{"n_layer": 15, "d_model": 128, "n_head": 4, "n_kv_head": 2, "head_dim": 32, "d_mlp": 320, "vocab_size": 1024, "activation": "swiglu", "norm": "rmsnorm", "norm_place": "pre", "norm_eps": 1e-06, "positions": "rope", "rope_base": 10000.0, "rope_fraction": 1.0, "qk_norm": false, "attn_scale": 0.177, "bias": "qkv", "tie_embeddings": true, "parallel_block": false, "init": "normal", "init_std_qkv": 0.121, "init_std_o": 0.0221, "init_std_up": 0.121, "init_std_down": 0.014, "optimizer": "muon_variant", "lr": 0.00308, "lr_mult_o": 4.0, "beta1": 0.9, "lr_head": 0.00661, "grad_clip": 0.5, "warmup_steps": 200, "schedule": "wsd", "decay_fraction": 0.636, "decay_shape": "linear", "final_lr_fraction": 0.1, "batch_tokens": [16384, 32768, 65536], "seq_len": 256, "doc_mask": false, "train_tokens": 174300000, "steps": 4775, "dataset": "wikipedia_en"}
Each number is 128 + 32 x the weight over its row's rms, rounded and kept within 0 to 255. Layers, rows and columns count from 0. Numbers have three digits each. The size before them is the row's rms in percent of the matrix's.

# q: layer 5 attention query, 128x128, rms 0.111, rows 0-30,32-62, columns 64-127
# k: layer 5 attention key, 64x128, rms 0.12, rows 0-30, columns 64-127
q0 084:150125118121105170144080075100124150096126122059095195122160120060123131094080133073094068093081194107193167172127107100139134212132140092169081116106177076085106112144077100161137112142122149
q32 117:089155122143165125174179124138119110085100144178120089125142149070131166101125140167149127158144174108125108160159059056132145153074174076107132141068134171125148119166116109143155117159169144
k0 081:060130114103182041103097114150125139170103173129116149104172185116087087145145156124108101144136060154116148125127082107125090116097130114166111138121120191166130103156166119076081147133187182
q1 083:193099140124156109145084151118077187132126098114121140128149129148158126084151119063114056108089132095153102127109111077106103121153118078155087144167162103137167133105145122144106099080141070
q33 116:099153107161166155146147130103082099103122108174129161095096106087127179104144160133175131189114108046105160094138118086107128136128156144108121133102125113160114073178151130176100089103133112
k1 082:133101150131177132086206134097119144121091122127110120098135161093103128182158120162177104144105109152162109122105096102142135217129083099199167156154125145088088144091172027147128177145175166
q2 088:133120134082131140090077132155143153137159146124118154109070123134130169125147136167122130129124202116125062146071104072124194160125152119139140156128167139085140147071110095122061094141108168
q34 105:118138158075134136154154140111071137114117109122085125146147138101126167096124116100162129138136153079119138169119106132129118169101120197135083169080090111175147136129168118106136062167131131
k2 088:090126104157144155165160110132133162068183145190170130117101144064133103163174121137138164154141089183096051109150100097132161178109125095107187147139140089142053108151163076175193120095092137
q3 094:094120143143139147037141167127090103125112170102114140149101126091097083158102176126106145150096128143106131137119074098118135167157143115088072173083103088057095127171159147185140110183119148
q35 092:101146165116171106105114107145123090112139135074099088130127132141115101181158158089085124126116118096081131154187129041175113129157124135147174133115180178131122091136130111136109086126149195
k3 078:089111145184109108098111142148209147066167133159173109173193096128168119199157141137129085098204155193181132133108109119093086121091130128130121145098137088110075120107141089166153161096139128
q4 076:166152069104104160161115051121165096092165189139102175126150143209095168206129141114196122098111146089115127102114127132141122110101109094087134137147124130109115126073098156104193096121088188
q36 106:175104122048129141147147170121111168133069130133133162128160069136101149107085132189089115088145184073133143137128104144144161086089050137168206136104135105092140112081098179118160186150155172
k4 097:127147093126141182179117157126124092145126127100144115146083148108135079157154118074148118171152162131129126154082183096169069116140084191106182160146105161097131109129151139114088104163159070
q5 082:137139140113127102204075141191177142123105071160142136117153117204164122157107078142082121160120141109142146119136169112041127074115164177122149157114152150123157127122152131120122128082101106
q37 099:100092093177171174147101093173113115150170067152102168172104160115122124137129182162146121086166125131117063102064142106071077148107127135077142115193124107145122119126180078131131122119102102
k5 110:130162159125143144169157074119150155164159137128057189053122139196118118111130061103111118129155100106095131129179138138125086102183124116093133136134118102174067133151089141099168164131161049
q6 088:114120082156116101138140077053145117135115123165147046082145094102122134133113176116109100070129149132146062150111169121169172044174172110126182075118082143107101109043096113145091100132119136
q38 092:110124133105149110084122133116105104156147149189088162120144162112177138141088161123108163068085167153124106135099141139130023113116206138161088154131131104119145150169149109101101138141120086
k6 100:092168131142144171106117123151084165108188107091096139135111124135120091131138143205160138198133082136062164128140130211087118115120080084101142157138173066146085132079148168147140115091122173
q7 089:158142160095164120039171139056151150140152133146155107126092169140124150090119170093157116096132150098144137134154136108147184181129142000136135107128127145090161145047106140128097085155118133
q39 103:163140161113107092126177163075107147102097130123130162171114148142176087067174095099156157106162115086113070143125062122151046133095122120116130127100083113147154080141120150107121036144148142
k7 109:140118047142128164167132123080076076104110141114159157120096123115114152174144088120112147160114211174175122092082173124156115173096161121116161141163065143108125137092130127113140126080141173
q8 091:132113147123173127077097147135152158139141129031126138178117173163108056077112123131159082185150124144108160164113123111130145189152107060087120169063145080099182193145128178131116127115108111
q40 103:163120146123144176146060110129134109179133101092114129132093150166172161177093125117158085152032115208119127126169108113190080088117132094112144081160153129131115171077111135127115131132153144
k8 103:138109120161106110132104066140125125122036073128084081108154098216117136101107101106098164159134104122115117111162112132155108116104154177121048133121124131126153168139064169160109139191121100
q9 099:152141132094217151108123144127098152139185109161076157134164134164079103227130186079130102195101116150142171080109132156113159087150104106169128110132125133142140176122129185118110099092124145
q41 119:057155185115105087112157139176136133181150157115119170092067173127088106066181128131093124134159116154123140179213111183100120145132143126144173106126143088121129129133157194132107161130110153
k9 104:133142061157120080117105103127089141087158106128158118179133128110158078160097139115101147080128091188205156152141109108128108159188106141148096114172179138150169052146142126127199164090099088
q10 106:102157099188156168095131155095146200107127154116142133175101066068159116109092108102093136115129121153108089120065146078103129125132091139094126092093119063082136092155111110116154138141142140
q42 106:105139157158158103078160136156132167170084104099166113120115122070126112081152142209145169099124105147154104125122092186165144067081119137090155102088119123103141140102143155080128121133167101
k10 109:148235124123072134150164140160143086139170180099105143151108064112126191110084167120148115096105116091120112183144150123194093110165101084080154125121122160122095142066135113144100134117140137
q11 095:090155115171075077092163104103193154138102122062128134115145100151077109119151142073140180113088143102117187126133199083097134170197146083084149079153107161097070117163139098148105154114090162
q43 107:098148081136193150111131132128152103101075130182150097150121138081156204132158137166091132129044158162109088102159134141100109153125145110096132154108228130065114112126138146118145129066112168
k11 120:136115167147056124129116094129162096106170145102148139122134090187105133148131090177098124161120179111119049171097115124137093120099117100123177076119117149204184124137067107052128130157154091
q12 094:130105147082159105137131177116217121142105116131185097109068126135163099126156118167133112150211096153144152116096125168124141159122135128074109144114181144129162111115146134085073151087157154
q44 112:107116091083119147093122098158159151097189159137137206161126106112136107140114131116133168092135147104081091104144151155137062129137100059169165129081143091132135141098143100079059117148069089
k12 107:104080137134169102109104096112172116086100150146130109103070119122121089097116114137159110137216130112130132124174118123163111149103108129121043085173137106148099109206160115150106191132101100
q13 105:171144112054122160069138147150125181165138138076121128140124148097171078141156125123116091159140157155140181135134143156138116082161119090106202163116072079084153128141118210119117141096160096
q45 112:189184117149120125142127064146147160126114111118127097161116125176213118058165127120087153117142116095124151137136159125094150054127144107122133091108187119129090196118092176081138187151155088
k13 106:094123127158134129158114124106170103169099097062091103123084088112155167156078111142169113119105112115144163090076107102190106190081123161144104138181088120114117067082142165131153143102137156
q14 110:130165148121093061196066099126119158149094068123114085103170178079102135180123139101133126147117138144133124032078143116128158107169140112123090156074107174141163148107121151125164148122114133
q46 097:118115087114069101130171135118163123130120108136096155097115184141090163147165111113153099144116124127169074129138116120149142142110120131191160132191122126118114105151142101162140121151119149
k14 108:093165039135136053112115148116170095116144144125090072190118103107049136154089137125113155118138154130115084141071146083106105134103097148126162181115097151148161103140123129174114143101160149
q15 095:173145178109157135111117086042110181121074156125143124142149103152115176198099141150158104105157190137120182176148118148179095136093121160146094066116122101109129157082138156152154150118182135
q47 112:126087143147163192154144126098167159104149158094112116153134077104086152115095127132137133129206088143090111087113094090104155138119170092119123076123114079132158119146120128123128121141252141
k15 110:140110145163119166142106155101130203177110145162123196134111171096165145094110107126120115072141057122125109158102106104124107095114133113120153114114151131113089133088154112139183151175153182
q16 090:130094125113141133126114101120166131100126152140079148091183153164147139090156128161121194099103165101159112147116074115105211169130151079116134123122190057127089122096029106196096077156094119
q48 097:164157134122160145131136076124131087145155093086118109186132121097154116138149108102112207139114131051143150123145125087141204204082125179094160092158104130149160133163131115158111111129141126
k16 091:099123104098097137183147238132082169097169147153180129137140224103104088159093161152171093160093141183132098157114103138084152134129144119108123102146104179129116111105143118083107149101157174
q17 076:126144146130107110124103145113137143071104118118096143101132138118124132162138128111118106092085183143095163156116072123123159167156151154116154137183117087103117078078099101181051123144122117
q49 097:123155159149162173137101146086159160063113148149106111115168140127092183110130159128080186095116181067109112161201098073137217094081189122107134080120140128115154112131095171103155129132139184
k17 090:113092102085113130123166108143057141121138131129187188117103166103114101192128129133171123168143155166126136090154096104054077158115087089116162187092114132189076104129184110112169098100131099
q18 064:112156157186067128071109095168154115153082137136157094150124141142085147120146173179165142113160106202094156091147112141079140059175154138131136136152103175089146119153096152073155161136156163
q50 109:185153090097127167058076109141129184138162081129136150077101152132100089167127140096129150122103124064146102095113141171132174179163086132145123146133162155134121119108112111117150135144120083
k18 087:118080077147117127121217121074142115151111110122041172086107121170134178126104083135169125138166125132113091116105116132130095176146121147109043172120103079104135134074102125182078146155101119
q19 087:077095109119098149224152141156085109208114093142156151137116153124149092113070116179140111129185118110101108061133179169122104114099115150148184124164099211169089086095178103123128130139144144
q51 098:160094102131088152148051110102127148170169096071188177161160132111139143202103150091131107070101093175134134102078176123115121114178065106164163107108100192118140172097124119123114143074149100
k19 094:142131112129178145126057143131164092157130164090081096105094111166121134119145112164142106132105096126091075106109092171135105184145147138127073164161152049086137164166151156219140124144110173
q20 088:122123096113101104170116075150122108131154122160173093135113129164148115126145148119126133113195128095109100115112201143112168117176071158099108140158102118158137127084151080129150135155127163
q52 097:106061083140172149086151101177102097138124097130152219096159156143119113151041147147139104109132097091121134048123126145053119184140119123099141101176073137148073094179121138122097128101093137
k20 091:167134163121134221123134128117099122170065119096064097120121186146123147103089100145149121145103112108116145163068163187126063159119045136127137161121130120065185174155123127132185133122086106
q21 101:100150043156108147146174120135079108130156085112095141142189200133120096110151163164157081064088133154128127120123115168134138118146116160125105107100133130156142161157104090057106118124049144
q53 098:198135120120119106112116101108180107090201129118096138138132175097145109111121140157175110134090115134111187084130108203084135116184165169106061098136138088170129190115077123127126143076110145
k21 088:069128097160112108106121169142184067140102185120141154165174118128190151147138126096106129151103124170149083153112095110142116113090139117150165205148133151131109142145117125139141101129061146
q22 077:155052136140096157181112083132155070104153093131167102130133125170145160054112109151100151119181156126120133143119153129101134077126132199130145113153130139151132192143094139160133100121182165
q54 111:212063156184167162183120121095134114142090151141139109130122156110138127183059117122142097113121127119112126118151150114076083154147142177129111133135168145166114164184171166139087128108145143
k22 095:166134126100128142166147124103092170157102080183142147108160117175120185097141107154164123240119148098133094146103128124080060116129178076162075061105112142187121123141191121096145170155144146
q23 100:144132179137147132097179106089121171141169158157140098129117049184123158135130152114106120077186129140134073121162136078096136120082127164115116075181096137121143085197115114195144129154117119
q55 110:176116141148106149094121121052101108083087159150154146167174095129167146081150149125084194135136140146100065150112119098111132050127154189082172131117077051150159088149131108164130158166180131
k23 103:091137165050113124158101084156111125189138043147139175093114158134108111052094083093113058105095107114102122172165164124112134146107131067107185136118098112083177118175149149166152129126138147
q24 087:100147113147118161107127094073146158129171111149168133135166161119102126121120085161123095094162112105089082125119197134130150141089096071210097137165232153107166135148150084144189103080103169
q56 093:163122114140130106068070104106141172156116146121170159120175136120139097065138102092086105087195127119147087069064101170105150101095092124157111123165190126115165187149161097133151133154117160
k24 087:136138167126178097166162102112119120121185095084126117120092153068120052140142100190074141125131167113142148181193110144115188131136140147112150133171100102098125116128140173098091122141118142
q25 101:127113084105158094161107124134109070105124093169124139116078140148103111169095106167144108145092132127166161142096060211134133098120119072141133179190092103142125173078092157175104165150153111
q57 108:110164105076136130124084141158141099191129103132171115090072123094163160136118118157089160114140102086151167177138146146168144156102167113116179176128114090152184121057109089150120140112161116
k25 109:156138077125094138149123058113072153130123118087115165145086110135108124162063094155183173156078105134086141118111075097146130135138082108094095147135188115100143129080180138159125128080154129
q26 095:110114100141099116158116076172104091079102152156065132162100097123090142155111064167140103177084121101131107155155114173142073062147144141176067053136097090153147123096136161122157121163121100
q58 107:091088119096128141126199118128154135086124129123113102160083107189136156134138152152144107159144109153163134125186145146159109133090142140121139075149166084157120102041147191102093044085156190
k26 103:143145137156081162100156124173098155084153062153067113173167118096149125136115176163129110210101051125123150112112063095107116115086090150178127201069109162121160150106111129163186144149152154
q27 117:162091069156151095116103178120167117078177134134121077137100063120148124076149149117112133109151140121069153145131100143171143177128158084097120156171137015101113107128143078097114119188201065
q59 098:168099069092177175095150173176129118101091176140144104095098121131179133186117117112122183152106161083113097102146117119174100153162099098126172162096201122120158111167137091114118151131136128
k27 108:132107146170057080111164076166114183106140068157083131110079155162138151137166164148170113142155141148129182092200158160104142140129116124181126093104152107088093061075123106125100076108111150
q28 104:099111148165102105154125150136091115141098144128136189075138146076125083134125094131154158113136146141165130095144136104104100128227096128143163096158153139106088091162090061131085083092110101
q60 111:135120133131152201124097162134145088129177109095120140128082184120184094180148196087140119106063121129165148114138138106080132155161086125097084104170119143160151183139130130156092145129052145
k28 115:084107118084126124098188155085093150098154117099179151093136098129191160076084127106124131094083112153070105066128134139156089173149118063170147116077082093157171139141046125131072109166097097
q29 118:164099140107120121104115086113103064185124112161185112148127150107150185101170157123139188103133132134115100064119142128099165113151174153175192174117121155122083123058121113148172133112170121
q61 107:104101128117170107143188193149093097133083092111123166062109152118105137095137139120133177090120139161064191090094114161144144112165170109137148118078167114176092148134095189086116179053104150
k29 113:102124118100152097138119131141154154132121187165169117132181129077064139131104126106168096131098136116176138160077153124120074111152154155128145104135218172099134138130044101068171102144078141
q30 123:139113093167087099079121086072093046094082137147142116157115132131133157095102094141128137095117128141121110084184123151074164128116179105112072133157100095123128145120119073055167084140126098
q62 108:022114176135082148194127126128122092177129152154089115170112156154183089091133130141123132110170061134120115076176118088148124133092158126121114120100189179098161089040126082110129092116085102
k30 111:088106112121130131176054087135113098104129180186135116121152148163202108176150151123105109126095151147171153101158098161088148136122159081104084134163173100179132110139113094139147110109176197